config.yaml
n_layer: 8
norm_eps: 1e-06
tie_embeddings: true
parallel_block: false
init_std_o: 0.0
init_std_down: 0.0
beta2: 0.98
decay_shape: "linear"
batch_tokens: 16384
seq_len: 1024
z_loss: 0.0001
Each number is 500 + 25 x the weight over its row's rms, rounded and kept within 0 to 999. Layers, rows and columns count from 0. Numbers have three digits each. The size before them is the row's rms in percent of the matrix's.

# down: layer 5 MLP down (transposed), 448x160, rms 0.0887, rows 57-111, columns 80-159
# gate: layer 5 MLP gate, 448x160, rms 0.101, rows 58-111, columns 80-159
# up: layer 5 MLP up, 448x160, rms 0.102, rows 58-111, columns 80-159
down57 106:492515508465513486546500483479481517471503474532495531529494489562518503527468454483477450544498503469514490434509523478520523485535516500547517498475485497507520483479504464513518490490514496486491498460484552494464522484504484503489498519
gate58 111:482504509487521489538469502553482498468489483497473496498479485532496545525467516503478497521499451470489513506514534505491532519544515446497488497512504515496500489482472497470549494496532524486484554497533458492540519536547519480488542462
up58 106:531466491496488526497486484514501480466463548493483492475528522488519474602499487522504434473517525475525510481457554525496480508506442472478495510495514498510506507480485477498514520496531552523518538522550499528470498479480545494498539500
down58 107:507518459453488495511501495484481456499515511533535485530454463471497471503542494490550526512557518472495480498473527488497462517464477481536534527448467512487506499523526554493480525484496488504534522552497488516505489485488503431472456572
gate59 098:476514532508490453501489492531528504514466509516523489468514467527557505517487478545489505504529524503503508532477494492552502490474455525510507465519462526520500499504475484548497450503518492465487470526489543501497448505522480493471476529
up59 097:539520539488501545478492567515488466517529525533480491498478481517478504485495468512504530454536504495507524483496490529522491534515474528489521531539501480502504528478474520508518532489492540516536519510504485495480480523511502539483533502
down59 096:499505522472476460460481508489505478527503564467462501496503518508537458479504511468546450492449494468482536466509550498480496502438505499498490495506497528535531505501555466518502475486497495484457484451521484520455499509443504466525513503
gate60 099:475503467513489468499528536489486547487537461532503497486504519535467553488482530484510522525480477478513495487479485492518482495506513527470493465521498481528494537498483496519519483521475527474471495475489453472543495493493500496455468451
up60 094:476487498535526510490519454532521503446525482473515501530503496507518504521571482494500511525508456479517491522500483528499514466521521493477507536484576497486480500530466530539541498486498531484502518509502493501525532494464486488494457523
down60 095:534459504516532505542500528455486510574513495511498506496501540492516492545519498511497471481499522495514481477522483518541500531506521525484474483510468527487504498489534478499495468483459445519504497492510498462463457475544526512522526507
gate61 105:508472463522484513475482494516519454528483493454504497473568528484488522504481498505499512499503516444503499461485551523511539526529519484484466515505477481545457464548492471510557514474498486488464504452556520462533504519507481523482528495
up61 105:536506500527450467496520473504518512465560484549526504506509507529519478480510496507529494517513540458496485463480520503504516534524480512501456486522462551473527484504529510464441523531487531512486458542523487510495511522503498478491510469
down61 107:502522468499498552492486505482466532485539513512512463460513505510490525486510493501515493496479509506512494523552519523457525490498482455503485463511525516477542523472476496536435468544507468489511466482502466461498516468485515520533486528
gate62 101:487494530509510582521489521508511471498517451506463530490479465543535500542519504521488438480518510503519479525513493522472466485491511531533484475511555479477502505503460494470521525506491510457544462531493496486513540506523522502484515473
up62 097:511525510543501514476523446498479494532473497490508473503495466490532528467510468505510459467486511470487458528521463524510492455515496481505533535521492485451534459469495537510485489508503490469481518529515485444490496481525518519498453475
down62 090:470458548482512467484493482464509483488515506484511474495500486475536517536491509495495507511493493574561488474484499468504533492468501505470501467532510456512542498538489536500484492502528460494526467470493499467544484550485534513508477496
gate63 104:544476467541533473491526519492465503475511454469478469507481498482537528482508506502494457471492520496530486480487516481434535501490472464502503471509478517483513471531480466477445475482494478483535516531549532464496533538490481469512489495
up63 098:559484489477504457500538546479498491516507521506466489485499484526527520503523541532469496482515556512514465524505492470479538549483489489480490443488479490520561450495495467483469509514505475462511474497499477472527508559485462475461494515
down63 099:482490505527504478496476482555498502478515479566492512496502496510489494461506508471510518532468482475501507485496506518552474492489487496483538509464476496509508483481547539514518497489504550463521520525511511501557505452527546554501485493
gate64 102:501541523502527533501507518525497498456501478486512501538491478501523511522476466550510504455501480524505489518537439516538476519560508522464530539539481484477500506538526459532481525456541536491510550502498539476491538507525483465507540483
up64 098:467546519449511489465454469512499475501488540511479460501460483508499523495485496501491523517455477499510495509528473448530460476492506533479494493489499516526485522521427511503505493481465484525504487499526510479468509518467470501451485514
down64 099:500502501507473550507544524477534548486508496477523520496526529544520464484478491490518471524514484480522475484521503543521450506515497471507470487513465507487477509523525508528512514494503541490502538527477435525483518501543510478504527478
gate65 094:488474527509434492505502477522473520536483539487518468516521500475464548480507493519534480508460476499469555481503493491487495507482504537504488475512474489521535447530518542502486556513520541487496522483499501490541515492535524501480524485
up65 095:499510507496503477509503502514507516445530498472487511472519488512520468494524484511508502522554494549529450502458520530451497479487466513515530545478480457480492504506487518466506457502476480506417482497498480479501530545503484513522489516
down65 096:469478521504471547547525511503516503488523477500524448495500492481455521501501512490474513475509499495511494494518475478528468483488488504511531517531510521457523550496546498476482506558544505467518477508481469462509485534541505506519511448
gate66 099:500541477510511520466517451491498514491496470481482485472520497477514483503546516543486471541507498524493551488534510488475534493519470493466459438484497504500471455546507476523527472486491542473465498506494485475519531539527505480494458505
up66 102:469489488505449546497456533525557470482493529508494514487508523516496525484474507496515480477454536520509463494495493551512455500519553499526484515502538508490521527446504532463513551500492489502496490512489524537460484475517497513494528562
down66 097:525523498448496513486540518476536508481504488505466470483535536523505546469499545507511494515484480502479535507491510534498512496477520501510515476514539482480486489525478489507549505522509519506512504463562538485472510501490410502511527475
gate67 097:462460494457532526484506521513550509533528448481470503497509463474495452540537552534533489498479492500486526495550466486500498515513516509489457503527495501482558484523544538498476514485535524478512520485494523499494557487498534533515479488
up67 095:511466508541508481504446550507497499522509487519482501514525480476488535445517486524491492478489496474503506475515479580515484512479472533460473519549501531484509520513512527514535502552505544541525524518506509503507532547495507505505487436
down67 096:490489527485495542528500485542487488474496564503458495489497495481510505513509480469453497507519484485494500534521509485485461488462483473562524503477563488478495482487483457515483516452495485473519463511519473501440525517484519490478552500
gate68 104:517551518520490515518488495478489507514528487531450480492482557511523525484479476518542472526509470511457522461491537492496538550543483505463475528513443461512520533444490495508540478524519490483527489492514502500484518490497503502450504459
up68 103:518448461505496491485535490530489513500462504490520490511455504472490495510531468519511519511465506532541465518516507494517440474517471475510526477515539501456495519486539525476495461522491531509502498487453503513501542469505504488483519483
down68 103:456488467532501502502501506455488557516507471460475532488517557494494511488488505470493494500508534476510507510483514523501479471514513526513496481550507496484489496508491457521535529537535526509515499500495547509497501450524471461503510515
gate69 091:512489513523492475451534502490525472544496520508511497508469496558501503486475519508459457458512487466531533486537498517537484467486501503491504483495495525528483522534460500493488454477525480441536514505516515470497503501472508496512506462
up69 089:488537480543508537488526501478508455526475496492436467519504542520517527495473524524505475529517476464529503473520493508508513481490472482536512471504517485494472520500471525506490500493468469469492563489528517488507501566463470485498518513
down69 086:519554523500530535532496515508504516527500575523515463484524460522471496475509502495515496506484497493487454505496505444493553485474546485518507492529475545505498521519513500507511492453566545486492506503511500508459504467516492515511493505
gate70 097:538489511497456536495514533491532559526484510469464498490527544526526492463502510509531532538508511468498501514544452504505485527526483473537537485485515540533488491462469507497525466491561515488494487491537489486446483515548533482513497509
up70 099:514516477534484502530490492503499514506518520517527539514502531492538500498530521484499478503480485486540499477464482532485507471481466507485507480531532482529522534583469477482509528490479518482465471483486483499499518509465519510444548484
down70 099:477479501436549445489492505522507521514491498483498510430535484496478524524499507484503525498509466508496486530500488486488489475532508471528509436508507502520479499493490537530504515496499513492526535491463510480481495510529494471493479532
gate71 102:524494517431533525516491483515519516510449466471499488466459538493496480469523502526556486505475507521488525460467457516505461530489503483521447516471507520515479485474518512499553495469461559448515487532508527497455484514464513496493498521
up71 096:489542503509485507516504481481497446450522533464504532536545504531550548524502545490446516477517484516471463499527530516463495470497528524476497479539505505465453532534496484522525487490502489543515490496522517482521487497535461511490477461
down71 094:492488464463501467490523492456502497481503455484510477505494482516484551479500497467531484521509508505513553517497512455507514493572473475517499502531518486538501441518501547520460490513514521498455536512462474439528527509527520507487526463
gate72 102:479545451545535549517480459476495493456511533476524488505504472483477499510483519515501514501472459498474488426495531493467510490473471514514485525533527507492496466506508499494487496477476479473527488506494483501486450497528526530497500481
up72 102:470502514470516495516517533514486482531504502467499541489522500536485462470540454501518518516514535493480507515542490456492511496499496487488518478489459504510459532467508502473525503507483532505488476469534509516490497514474467477511496484
down72 100:492503500501501535490501507527478464489511516513460496503483513472486533497483485502483465513484553515517514505475530502468454498512556473525517526482517491507485483518520519471517533487502506487486532527534506487425494493509441512510468483
gate73 097:464546495491530504511463511483531501486474486496498503491509473509524536450505474523552487479495511472498456507494509479465513493524476505527501512456544507514453465539491526487471509490496517494494516505517520460483504481487460459465528459
up73 102:466526530467520498539506488480513499501502536506504497516501489508530523521492473504551472451470495517494455520539520498493470475488480488520496511467474474531516464523482507524505478489471507508473509467506532456488499478497464504487474478
down73 098:558494498484459479450490465501477527507550490496514503486470500496510468516516515481499524483489513472502503561538439531512503516430543530508525530508477498521519518458488500497471468490487479518513473511460477507507468503488514541505469536
gate74 102:502496510495507525527493465490529486540509479453538450493470498535532495494526493521506463502502475484515490534507517504513532483518507442510461461534501491467490520540482509477490520492536483506493512504522542528497506498496427451475508539
up74 103:546485516477468468450524479504471520501527529495498460474525500495514539495540496464534476498494487494501504540492488520527511479481519508470518526484491501506519514515414467495471513516473463522499483440509557523522515482464497521520518534
down74 105:500497497486516547507516501494466477496550473484527478492482508512485519484461470490515463514509560526492535521466510525493482476521533497490526485527491537463468566477531519475511521532539539491487482480535486552474516484511483484494501463
gate75 100:491502542493465541456549517484491490524524461467448486465511488526508532517524467503522485519498474501516479523501452502493518481498477464503499449574490481476511535475520510490514493553515468458538526518539482486485500481542512503489508502
up75 100:468543454532492506499505501481507500503493502532509471507516560514514515496492544472444503513532453478515513473554497525517518462511460517493487541517479516478478506485528516504503488520465492516562495497525435484491503461507487490526549457
down75 102:509482494481482453545490502504493509522539521551506525509495496461533478465527462507497506523475507484520511489540516510545515483488525517493517433471515536509508489501500491480527528521499563521487544508480521500469503535510539500493506506
gate76 091:506480517510458482472496517478538499467481489472478472479495491511496481531520515521503454530502475512500545478486479550542462455522464462481483481502502566520512478496491515496429515444515521472490478502546480486512507494491486506488461504
up76 100:524516442467527511493492467475548509446505526461471501528529512465467508507504535529516487549462527527472480509497537500492495541461499509528472532557523492454494486484544526518526519507533520485484514535515509445481517512520483472500490507
down76 098:521500531498485484449521527467545463471544501536479456478504503488495510539502525507511454518501480474451489480497466535495470466524452499513520470491509494484517507538515541493491482462467504544499501499478472479466512528479434523455506472
gate77 092:515510499500477526518484508503496548492516491513530542498495521485534514461526508442461500511533502513525503514531555504537461529478521537496525465453477523455549479540461494481522516481487528526514502502469480515506519455473539535496486476
up77 092:530497492508523495568525533490536475473503483526525492534507501536501457527515468485519519515508547514525458505509479527478516536499501452502482488543527511485544469525437516517500509468490469508499503518509491504512519476499479511491500542
down77 093:461433501487486516502444488510462502468481504516532510503512484509495527439497471506511517513520484525486515484493509478511516485476502524461486523458530511518514505440531478553519529511502525513475511495482470482523466502484477525508512517
gate78 091:503509503516502515505481461474493537535479536525468493501522490508482556461454514500499488479461475530516503470517536491538478541515510533502487457499483512470487516505534490531517505501507508492529495489474509483497450497483533481456527484
up78 098:503465504473442493507509510510475515492498504522465496482543514552515498523500503487522539466467541520453490486457505479503509512459498475451530494466464475512506493489528464511487457479523524512545511465527478530520568470502548509504499508
down78 098:527497515526508518449543522510546455485477537471505487564516488546451464492516516517500516487506482488489506526446489499479527511543486470518513487500568509553531475501451527504516531472500490485466472532480465513505522535443543470480482485
gate79 112:515480472482472473455496476478500536512481489479495512464539480499513527457457509464507475503491547515499493497484488531484436492490493472526480476494511472454482516486445529506479497493509446513513486490511465512462482456494472507471494486
up79 107:514453460512529539508491500539480528475500519486495489560532495507493514479464459514531535507512496525497514476515515510461541505507490522544517545496525531484506527537481504523513470469497530515527486476484516533495505538467530520493493477
down79 105:503519522476498520485499529435537539486521506529470536470514503512530484534476467473503516489468505467497485484494504529463458473511540519480510479516471502504482450557501515490460506538468524508477457534458506451486477484494501491468506483
gate80 105:479465538495478507492493514505486514549498473466494466509505470498568517525500488478525478541521463498539504533492528498494543467490466508513519474531500503446504488461484474484503528526463506496542520493510501505499511510540498496522555508
up80 104:451506496517484504492517498522503483481516491472546493497479498473523518490510462538529490500505455466474473526445499486469534502497473482477470490498457506470510463461493528552525504525498525512525513513548462493514479526472492510479494466
down80 105:441529503497452512539497465517495519522480540495506549489494521483512507514486498496511491525464508472505469511534518465472515545499532523507461502445541552507547473489514522512528510496508510477514523492509488511545510480473514476526498537
gate81 100:509467466529493497517518499509489438509468467494495473506543488480535475491545523486486516538484483471510493490463489509505474513500471476508493441521477483484461507526518459461467462536478507448525496500529453512509467471521497476502481481
up81 100:520537512483491533513478480514536537445526564516504503509497506495486578475464524458494483462494531529508455494507460551518481494459509554501498529512503499465523522490503491547492503473475489535457501491447505539523481531497507482522479515
down81 100:503491489484515552510514514483526473477487491496496519562514469483483512490558504478483510500506539497472466509434503496490519521484453494459514507489513467492496479531487520490527519529514484522522508513512557519511538478465475443525508522
gate82 098:487493450510530506502485484510512531524483487538532541528507514472498474511498499502510496501502514507492506539493505466466538525533460485480502504508519555464539459499489525500489483508489508459555491518473515511504505504486505510520478494
up82 093:520474497506515532543449500456525487519493496462530523490492489511504522470482485494440492475539538486523470463502548478495515519512519523530496511493493485540494535496514491481516516548477510519499490496490478530556507500541526505523520509
down82 094:497516507506467465476522539496506523503481494525498480537515502516514587536469487524495500487495465478490502516502481522478449499493464517511523491506544471460473511486473520489483521468473515503482502493464428486509487511490518480506493532
gate83 091:492525489521522462503546511467504530545510506531476486505444535469516537519510517480507507538498477502498461507495543503460513472485491482552461509499561557499499490496507508494508517458504520503498505499500534520468487527492490508543484540
up83 091:511470493535499487505540467487492500494548509466491509523491527503490544476461483501487531535507566479542484495518511474499543449486519509491481487513534540559503494493519509470516532507493485515465469463463505522540463508485531493524479485
down83 094:485459516478485500571490445485531485498439494452547547519532518509446490502570506489494496508514500513526520507510512459484506481502513492500507489457456492482495506510499513527504506510448511516467511477519487519502536549528534482447508486
gate84 090:501505513481482529510503449495501504514517494511531506560538507520527449507476574508474517516519556492529519465501468522483508514502488533542522468495504532485472481472485476494498497511528474518500567476490484518500500528515548498514490481
up84 093:534533520517530481468490545489513495527512481545512454472537510488469499478510452504500492478519465479466486512491493528484507484477483522478557500518454466546504541526488492496477458500473479492505443482515522509533535463480485498517478507
down84 090:459519488510450522505539503485493509449451486511492499467440504484508499493501506472515533522494482502506482482496532492467524527510483480501454532501524527470489500495463476480497588521505476499513531509476527483495483541514476497467486528
gate85 104:520491500456503501508484513509487515462502485501480522505521518517520496527489500510550514508459526544512477492501506527532490480542537483517484509458527491526474513455489494461530497480507555485538534525497488518494515482498477505551484490
up85 103:530499472498515494431475510488548501512495459541537527524482533501462469471491514527483497479520468462504463475482462474492490515486544508505480500490511528483508486517507472516511546485491489501493511523530501488453521562472477530509474542
down85 103:526529507448530512511539515475516465494503495474511502486487481505531508467504486486485503500496514486484513532515519462513531570484498457455518553469504512494510487509527477498547490494526502476511530456519545490468519533520495506509495511
gate86 098:488466478492489511496511510499435508508481466505510525493495482481551492476510477520493503519500532521532511495484494516486464482501554542495484521522510453457485447532526451473496496524500507459486526532481499472504493437509509496478536474
up86 097:523507506468532496514486512490478502455508512500552473496543517466453496486539478507543529531477484509464553446472480493477448546479499497523479473509498484467526523485527524545496565503477479520505481508473505526503446514455474474481484499
down86 094:450523484532492477506515493464518523513478503530502506529472523530500516498510472495496480528508462474465501512478483511513519421498507444490505518513508493499466520534455441505484507527472491508500513505485511486459501457478523459521493497
gate87 098:470507462525510510534529527460463527476473451477483517498505495492500528469482503478534527536512492486471477456525473534528489504477524514493507464470495524515493510502493478510519502483473493496490489529531562459500535491554478499449467498
up87 095:516503494478499507544501530545469504528485501497479469497505486513495480458522495518496516539495534494496519483513485475494477501473540479509472501499552484484470487508523497500482501474468484472486482523499513534495522551499499481465490529
down87 097:506449486481531503469520490490521511449523540500558515513481486529530498503511462495497538482492502502513464517493529527464488522498494507505562528482500517442471500505498533518501523546483536510505489520520522447478473482493509522509547487
gate88 104:441536492496483539495483507501483507537457501513481483521501518503483493504473433528502484505536507480490487472536525453522486511511501423493455519464507525515468489527516465494481518496509547510413491496553484490483499546508490481513516517
up88 104:561488504471506444511539519532500488488482478424501499515515446494467489521498503507505474518510496529463547485511471497509499501501458532471540519543476488492516471450513497515491527496472468503512495451479499479516473484488486512506533493
down88 106:527491446521510515519465542468459489484485493544532512501513509554505506498527485505495477547555486460488527515531503556499536499497534519538490500497501490501515498476483479485522500505479496493513547489480492471412464494504513511497499466
gate89 108:499533440518526512491479495518461478441492445490517490545544472523544496470532492506494501511478509500481504528511515498478506465517495447528499496500544475500458475517475489462494491505487462492484499527534493508477497498557461492513531449
up89 101:479493466506548490503485454513506480464526488484506482505522555562485481495511511484509529472476486523457483537523498479512492526456528465504505487529522458458439498506487524527508535503492482504496459548492488494472485482517497472507517437
down89 101:500477490479523489529524448472446480505487483514513523525495486491455499556557529510437474546463480518498497517540495509484466508481475530466498466462484481533523528471496511504525483476487521492489505507502468486524540543456491502510491522
gate90 102:527491465509553487501534482451520486472487461508490528475511481511531520520502514511530517493474464501523476485505487489527535501521505527504500450513494508498525501503487555493468562520527479474481460558533544494485448524486494507493461561
up90 103:478538495473484503553459572517484501496491491471502476498471513471494478479437477536476501496529524434462505446495478463455528491473494504497503532503479447499462504484539509471486472506491478493485516483492484503482535494551498498510502512
down90 100:506521506480512498469502519485506492511474488481487501476503534500524525468519492478504482479492452479539495444515467492476487527488512472488515476506500538487501476529483517477476524472497498480450483540511475467500515537496440451493534483
gate91 097:491504430537516527500452461496494503485483472483492532472489478513535513505487434499504470499486529480482521498487517493496501495512453487527474498498452509498534500521514544442584508508468510500484466495481488463463522522491486494458507533
up91 092:480466522515447542527519509503487481416512491504484491469538513474498516526552517506503503536502489541533518476502517498490456503504466537535501496501544527511539493499474468520490510508504516508463487524474509528507512482520512499514517464
down91 094:504485535506507539474520497493504510564477522495519536556518514512486497494498508502499493514480514483522510481497484526533537505497502533479507455508523524553536504470452480484457479498484513511527510501480483507479495527498447496478512487
gate92 115:512485464490527510516458560537500511485482471453456492518488456510505504496496489472502495483508528499447536492460473515468511545521520511477476526530539492461488500542481518506504522514537570510492523523481488499494474501496512489513465489
up92 110:489493522486490506489538512522505498464526503501520471485459465488519463542519544533532453464510475524455483494458494476500532481499535507495467519461474449457501494502461508542472442498487537497514517491507515498544493494516490541493519521
down92 111:507487499453492506459508497515498545484498518500520473480533466479481499475483519509491493464535503518478519475492507513525502524478486505518470440506528480479477508534523476476484459527493519470524496492437513491486503516464486500515509531
gate93 104:509505492485483490500479507551495470472506471485504464516520462499530460464524514485461451502507476473487544489527479498528471484478520493495455485499501495515477478515511466465468540532455487521497507551483515508522487482472515509509510539
up93 100:500516481529485525506503485480525504503520484499473499480506510514498513520526486469474571503513500458526499508492538544558469506488478498482507510498488489487474500467519467535555533484545492495457422495496501543503551507513491505540537489
down93 102:513503501502501524529500503509517480464539472523516542481489525498543512464516505530486453521499481492535505515475531534500519477470503481504503516518513533510491465516507530545538457534500481510526512516481541460493546468494488493482538516
gate94 101:448543492519508476506490500467513457504494526468488518537489538486509562452484454474468457467490482505515512485483522465498575525497516481480465483484529496496500514516508515560500455486494502490503509502507486472482502528521482513514535477
up94 097:503463502492500477516477443484465486497530467512498516513466469500482493485491486501485532539537461459532465503505544516490456483501506473515476487488479511492554547478476547542476534508479534480488504486491495500509509552519478492461521486
down94 098:493485521532509517513481536480530495503498510490478460516504523488505541515497481498548438458470500538488507498481505526465507486486534500458537496491481506455512513479515476503464491528495521537513512507494509509496565498509517481490477504
gate95 099:514526493508477502510483488522528471499493507498525485526514512528523517517527513485509474468500522518484467507465509527439519460498506520535460519485486507508474483492520491527465481495459462507467521538466489511504484486470507542475482518
up95 098:481565498550518501466489517483509512467496515535485470480513478528488489530504518485505492477505465520492475503478489521496503499510499525521526493497479551472486466454518522479518511524513489492504533493449491522510499494508521490486530482
down95 097:493507519501452488519535536448501533495522515470499450461489524472486503527565467486518503466535512497500513502504480492501462494479441508505538501503455492513537543502508469504532502514504504534492462489458494576516535520488570505490515527
gate96 097:483497502456526527532487476493505520480497465490460512470500490456511481465475490487491459526526529475537512506548477512494430475506497526525509449475475513472508499536552503503509468526458520508467468535487535485493441487473490494516483510
up96 100:495521525526498547495496485487447529502503491477507534475533474511491487492489516490527473507532514522541465499491496499505520471486443485558505519479499482504522484504474534507441448542484467485474505495500503496536507534520542482497508511
down96 103:501532480525498488469489500522528473479486482486531514524502486491500521507485514525468487473518508512540511474501490502520500507484496474510485516507516488514476492482424495532459490518533494521510475489493493533620509468492495495502484491
gate97 097:513509511508480538521515471470491461476516518516481479466475537453533515498494518507516480512509485498501521502526466487501448464500494519522487448503483503498495537475533497471479524491461501495500521509509500527521526558533508542493507568
up97 096:485479529472520489506522524483484509450529541479508471533500507489499481491488475476504491516472482545496456490502499566537486534512500494483503527503500521484511499462508516512481500509517503504473504529513506492493501556457502489514502473
down97 098:539506459478558501491497514487536543476536515503505458506539454530490494472405516483525474472477470517491538529511495494456510515499494474501497502475507513478463495483490502508481459509499500485504500444528518513526529516521456541505495523
gate98 100:492487506510509484484491512505468524499450466445489472482537533495509493491475516486500485525498513472524492464491497515452517489513491503480489496516522453510546473486515520482554490485516501511478490531521489500490484492489493555499493443
up98 105:501481502527483527470516477499465511492480500499530479515486504484491491482533461516470474572532504554477515511520516492481480546492446491525473469521517517507521487476503504496513474473524495511498463536524535502502496475491525484495523493
down98 103:528475475506504552518499526524517519509484473470493485451458425487503466490499478497487475478494492520472509574508490496542459490546490521510486478447481488487497489512507514504510480508531527494471487547511498482483569496462489506460532470
gate99 107:455521481466494526489505511548531511487500522497495472540499447546474540498521490517520483502453551530489456480497513504510481552551476457474460524457496469550485480506480493505497491493526476465478487514514531499503533506532512473479508509
up99 107:511497466497474507505522469535538494540511522496528525517525499466510502493520530461481480492520451481484500456518503527460466496505462514456511525466504492485514481519504503522473536501530534537526486479516497506490471534476519457497473502
down99 105:513481482502503522470515454482498472495482469487531517483523527491491510488487498478529484547556510516482538529500513456477510473532490459538522510519517512514473474495458505464485513498477485480469502506500501501522523488500509473501490488
gate100 111:479550423455523537480479451481501464521509503469489535479510476479493522509458521502527515470445479477503473506530527480446509497502467507501520538574502506501471463463449535509529475479464510481464484531525512489488500510552489486524514512
up100 106:515487484533538489520514459552492498486507488522507509463503526517505501494543518467534492522524463504488517444483482499475520488469459531491490456521462528527477491465515480521562496535454518471534500558541517494499495506529504517491479480
down100 109:491488473473533521452472490501502511513477543517489510515484517480493498510496549517527497506472472526445480495468518502486438508525515506506443476488486486477473455493496537439501537511491517515484515505494524483504538495470467471479467514
gate101 098:503497445458501469517538481538521522473479465451519535522507480486504496473470519539484521501483536506480478442473489487475493518529477509493475503460505451510521517512471498437493439474535480528473530518479500540511517505478483513485500532
up101 094:531529497497480493506477428458496483475533516483517490471506490493461471514540473509507486514516497482524482538476548503522538483539495538502503499535502507494501508520455506507495456508488467489514481484551542523491556488517503523505454497
down101 093:516490536493523492542464512454423540502498479482527504483505498467513535550467504494519530500493495476519506478535489465472517471526524481529519527502520480488495508498499530460508511503517471503484478489426493459497484475467535486546529493
gate102 091:490537518486535489511531445502501501494510489435500481542475480451490542462526491502515450534484476499476506507539505517467467511483532454550482522511510533462511495531519502511456518503494496474488541502531504539499457478483473481486502465
up102 091:536517519534515552487526554481497500539501492491476479456537474531504447481490488481477523536493515479578483519500516484447512474537481483512491526482510474492504533502477478500483483513494505529555502518462515452536501469483566478526482529
down102 091:503493516507512488481517518528516488489489433501456500488446493540520478501517494458505503451505506541488522498482482515492534528546524489502501506511511506542482481474499515478517511548505529506466491518523460455612466486491475503505497510
gate103 096:552519495466509509501504526532542465506494485532467459504463495454497501515491486535505522505461511512473467496484514536540499533533499498478499471501504503508489517495497539483583487474466496484443547494476488498517472531477531532419477493
up103 097:526520537499486499527504521491517536464530535502502515477529481517506517511490495547529502481508485490483497536514505526477505547469484482517458547492484461498524486529516492542464527508537537529516539542499478556521490491505534515560466516
down103 099:504435537448481459499527507516514526534525468493498486539459537505509469479472473507488488494517527507486502503535527516507470547478496423465518525525490531487475493470498536469524509506475484526504531470537536520556499480524494493500516472
gate104 105:504491482513524516507527510484528506469505506532475494512513466457485500523536508519486504528530544467463481495490545538503485513538554460522512488508482495519473501510467526478504502497513545477467492496555483482485462484492500526479549531
up104 106:511507524493511453471518431476520447534506506549482563475499525446484481509477510505490491493513513492521490517492528513495534508534490487478518456516485520510471502505514478550491509493489494461467438540475498543504483523473465546517522517
down104 106:503510510501508480492463504472492519470503487495536504472490490458496491541499494471556504490482519486530495496528502495506511492502479495509526453502488483537507472552521519481523537535484513526512544496465535512537493492508459475461493514
gate105 095:508504454498518522535492485522479499533500502495503521549547474514501475524456475516477463478478513536513508537505519523506490528489476493534493494466494506500536530506471473512505533487533517552480512528497511487493507511518478464512517471
up105 094:505489462507506473503444489563545513515504444507532454522470459532459504489503515533493499474484529487508458493492493533513500462513541469512474522530443509469479523502506474491527538528519498518458512482499499539461505519528488462488500481
down105 096:502488526505521509484505455473527480478526523508471522494511489536486539501520497514514505538535536474510564481504507522492481492505514497480542493521471474509506472526581542482542548510478435504562453467529522496509511451500480496467524517
gate106 096:452520517512527501486513531493467521477478486474548514518502481503515511425522469520467532497536492505515510504487475544465512527493459486534464486465497502472469451525511477524464550522529508474497496492482534518523477502523519536499517515
up106 097:474472512448480454510487499463511525467489472542498485528482501505484524518476519481486468491483503515486509512499495504537465529520545500489479457531432517498545507475511447528526495487501459499514525486466474489498468510478485545511500492
down106 097:477471502524484491458471504529469480507512544445476516507511559512519519494539508481544510498526498475462512508454499468463474481525536506454496515501487486503512471483521469511492506530504567493512502437478521494524521456547474502518492477
gate107 095:496523456509536509517480490533505501505516448489490450479503499517528531481486488480458490516559509513500514476466536502477458499535499496530457510510493491511528500523433479530490513518478500529516484539505522523520543522517490535470530507
up107 095:503480464479495500515480528524499500484500469461537526485466461495533518486530532496513506495520492550471525442443493519490505485505494487528519568464540538508504514481476483457519490505506495560496487528494521498527526491518462531495491518
down107 093:487485466504447527494512501483464526479496529538515460498528502507479476520489517505515502533463500482476533475482516509550510500475517484439557534478509521504470499514520511518473504446521549493475528471473497499501550505517582508545482479
gate108 104:511513517497472530530463490507489491483532455536447518486490506516511487497515528471469477487539457491539553495495488525518514521508495541492484494513511491495548481510518525488548497504532485449501528527493494507488471530487462533462508505
up108 100:472526533514512435454510502471489495511460542462520454531493500497514527536500494484495493475483460465505474464537513494512475516482469481499518498542512488545501483479518462533498484481491516491478498536490515520499478471513529519540534500
down108 103:485446519510508490478478529515502505458504527467535512507516538494467525481502506541487446523479476509509474569497498510500510484544476477502497491499450514464480490465500474490517438488485494510529500497493442542472480525484511455519485498
gate109 092:533507446501476467479480494519500495508472519509491517559517495531520469480504485537517525526483479525509507528523493561505500552504493505500541487530504517523519463479476492526474525535484494490454445510462510478487510496480498505541506483
up109 091:494534505485516473487481499494505453495491475469453536507484536515470480554474474495495519482510519500473513522459503537543511491559471482537506515513501461530536491464521480489526489503527504458530521536525511501498503525473512479539538524
down109 092:510539538512486502502485480483505504515492461532469433513549500468508520507566497495491508467495542509516472491459532518483549529506514470512496472510499491502470458521502486517500481470540538495496511476464515503506529472500472460499485488
gate110 097:488488500448515483488514476492511510484478511528514521537526528521502525540511499504539497534534482529540530490505546505544488535452535507493530510505496543527474499508484499480460516495464488481485519496504542516470516496545488481510526519
up110 098:521489531487511467508452535450503506505519511490509450504534493476447475507476508495548509496506481479552458458467537482498524499476491503501520537531495495520480462513480527510522519489556509493507510481509519490494527513501505484442475492
down110 097:494491451476491505531485497494506503441501490460516508519525497469512482502524507501493504477495516500504503533515464523528505469457456479513499512520499514468505494432462504562507489522489521535489474473488492469550472501465539499513501533
gate111 093:498488477493498490490525543486459474445495496502482521520528482500552520539563490505501494490484505490470508523461485533536501459507512533521515470478533505512476466479523490486524524545495549489502510456496480456488484495458467485526512507
up111 099:490479499480480477508531497531513467525447531530535509496504534488514540510479504494492479481518452483478516506487516500528450475491488471446497480499500513525525476446514515535504518466534504503479511494491485532502525497511541528538476515
down111 094:455541496499502538464491487525505490478539501483480506464501495521523479497473514506503518509562508479505507547543519472500503515585513508486511499475519535493475495500512525484523486490529473482509505515489549509527474564524436502475527481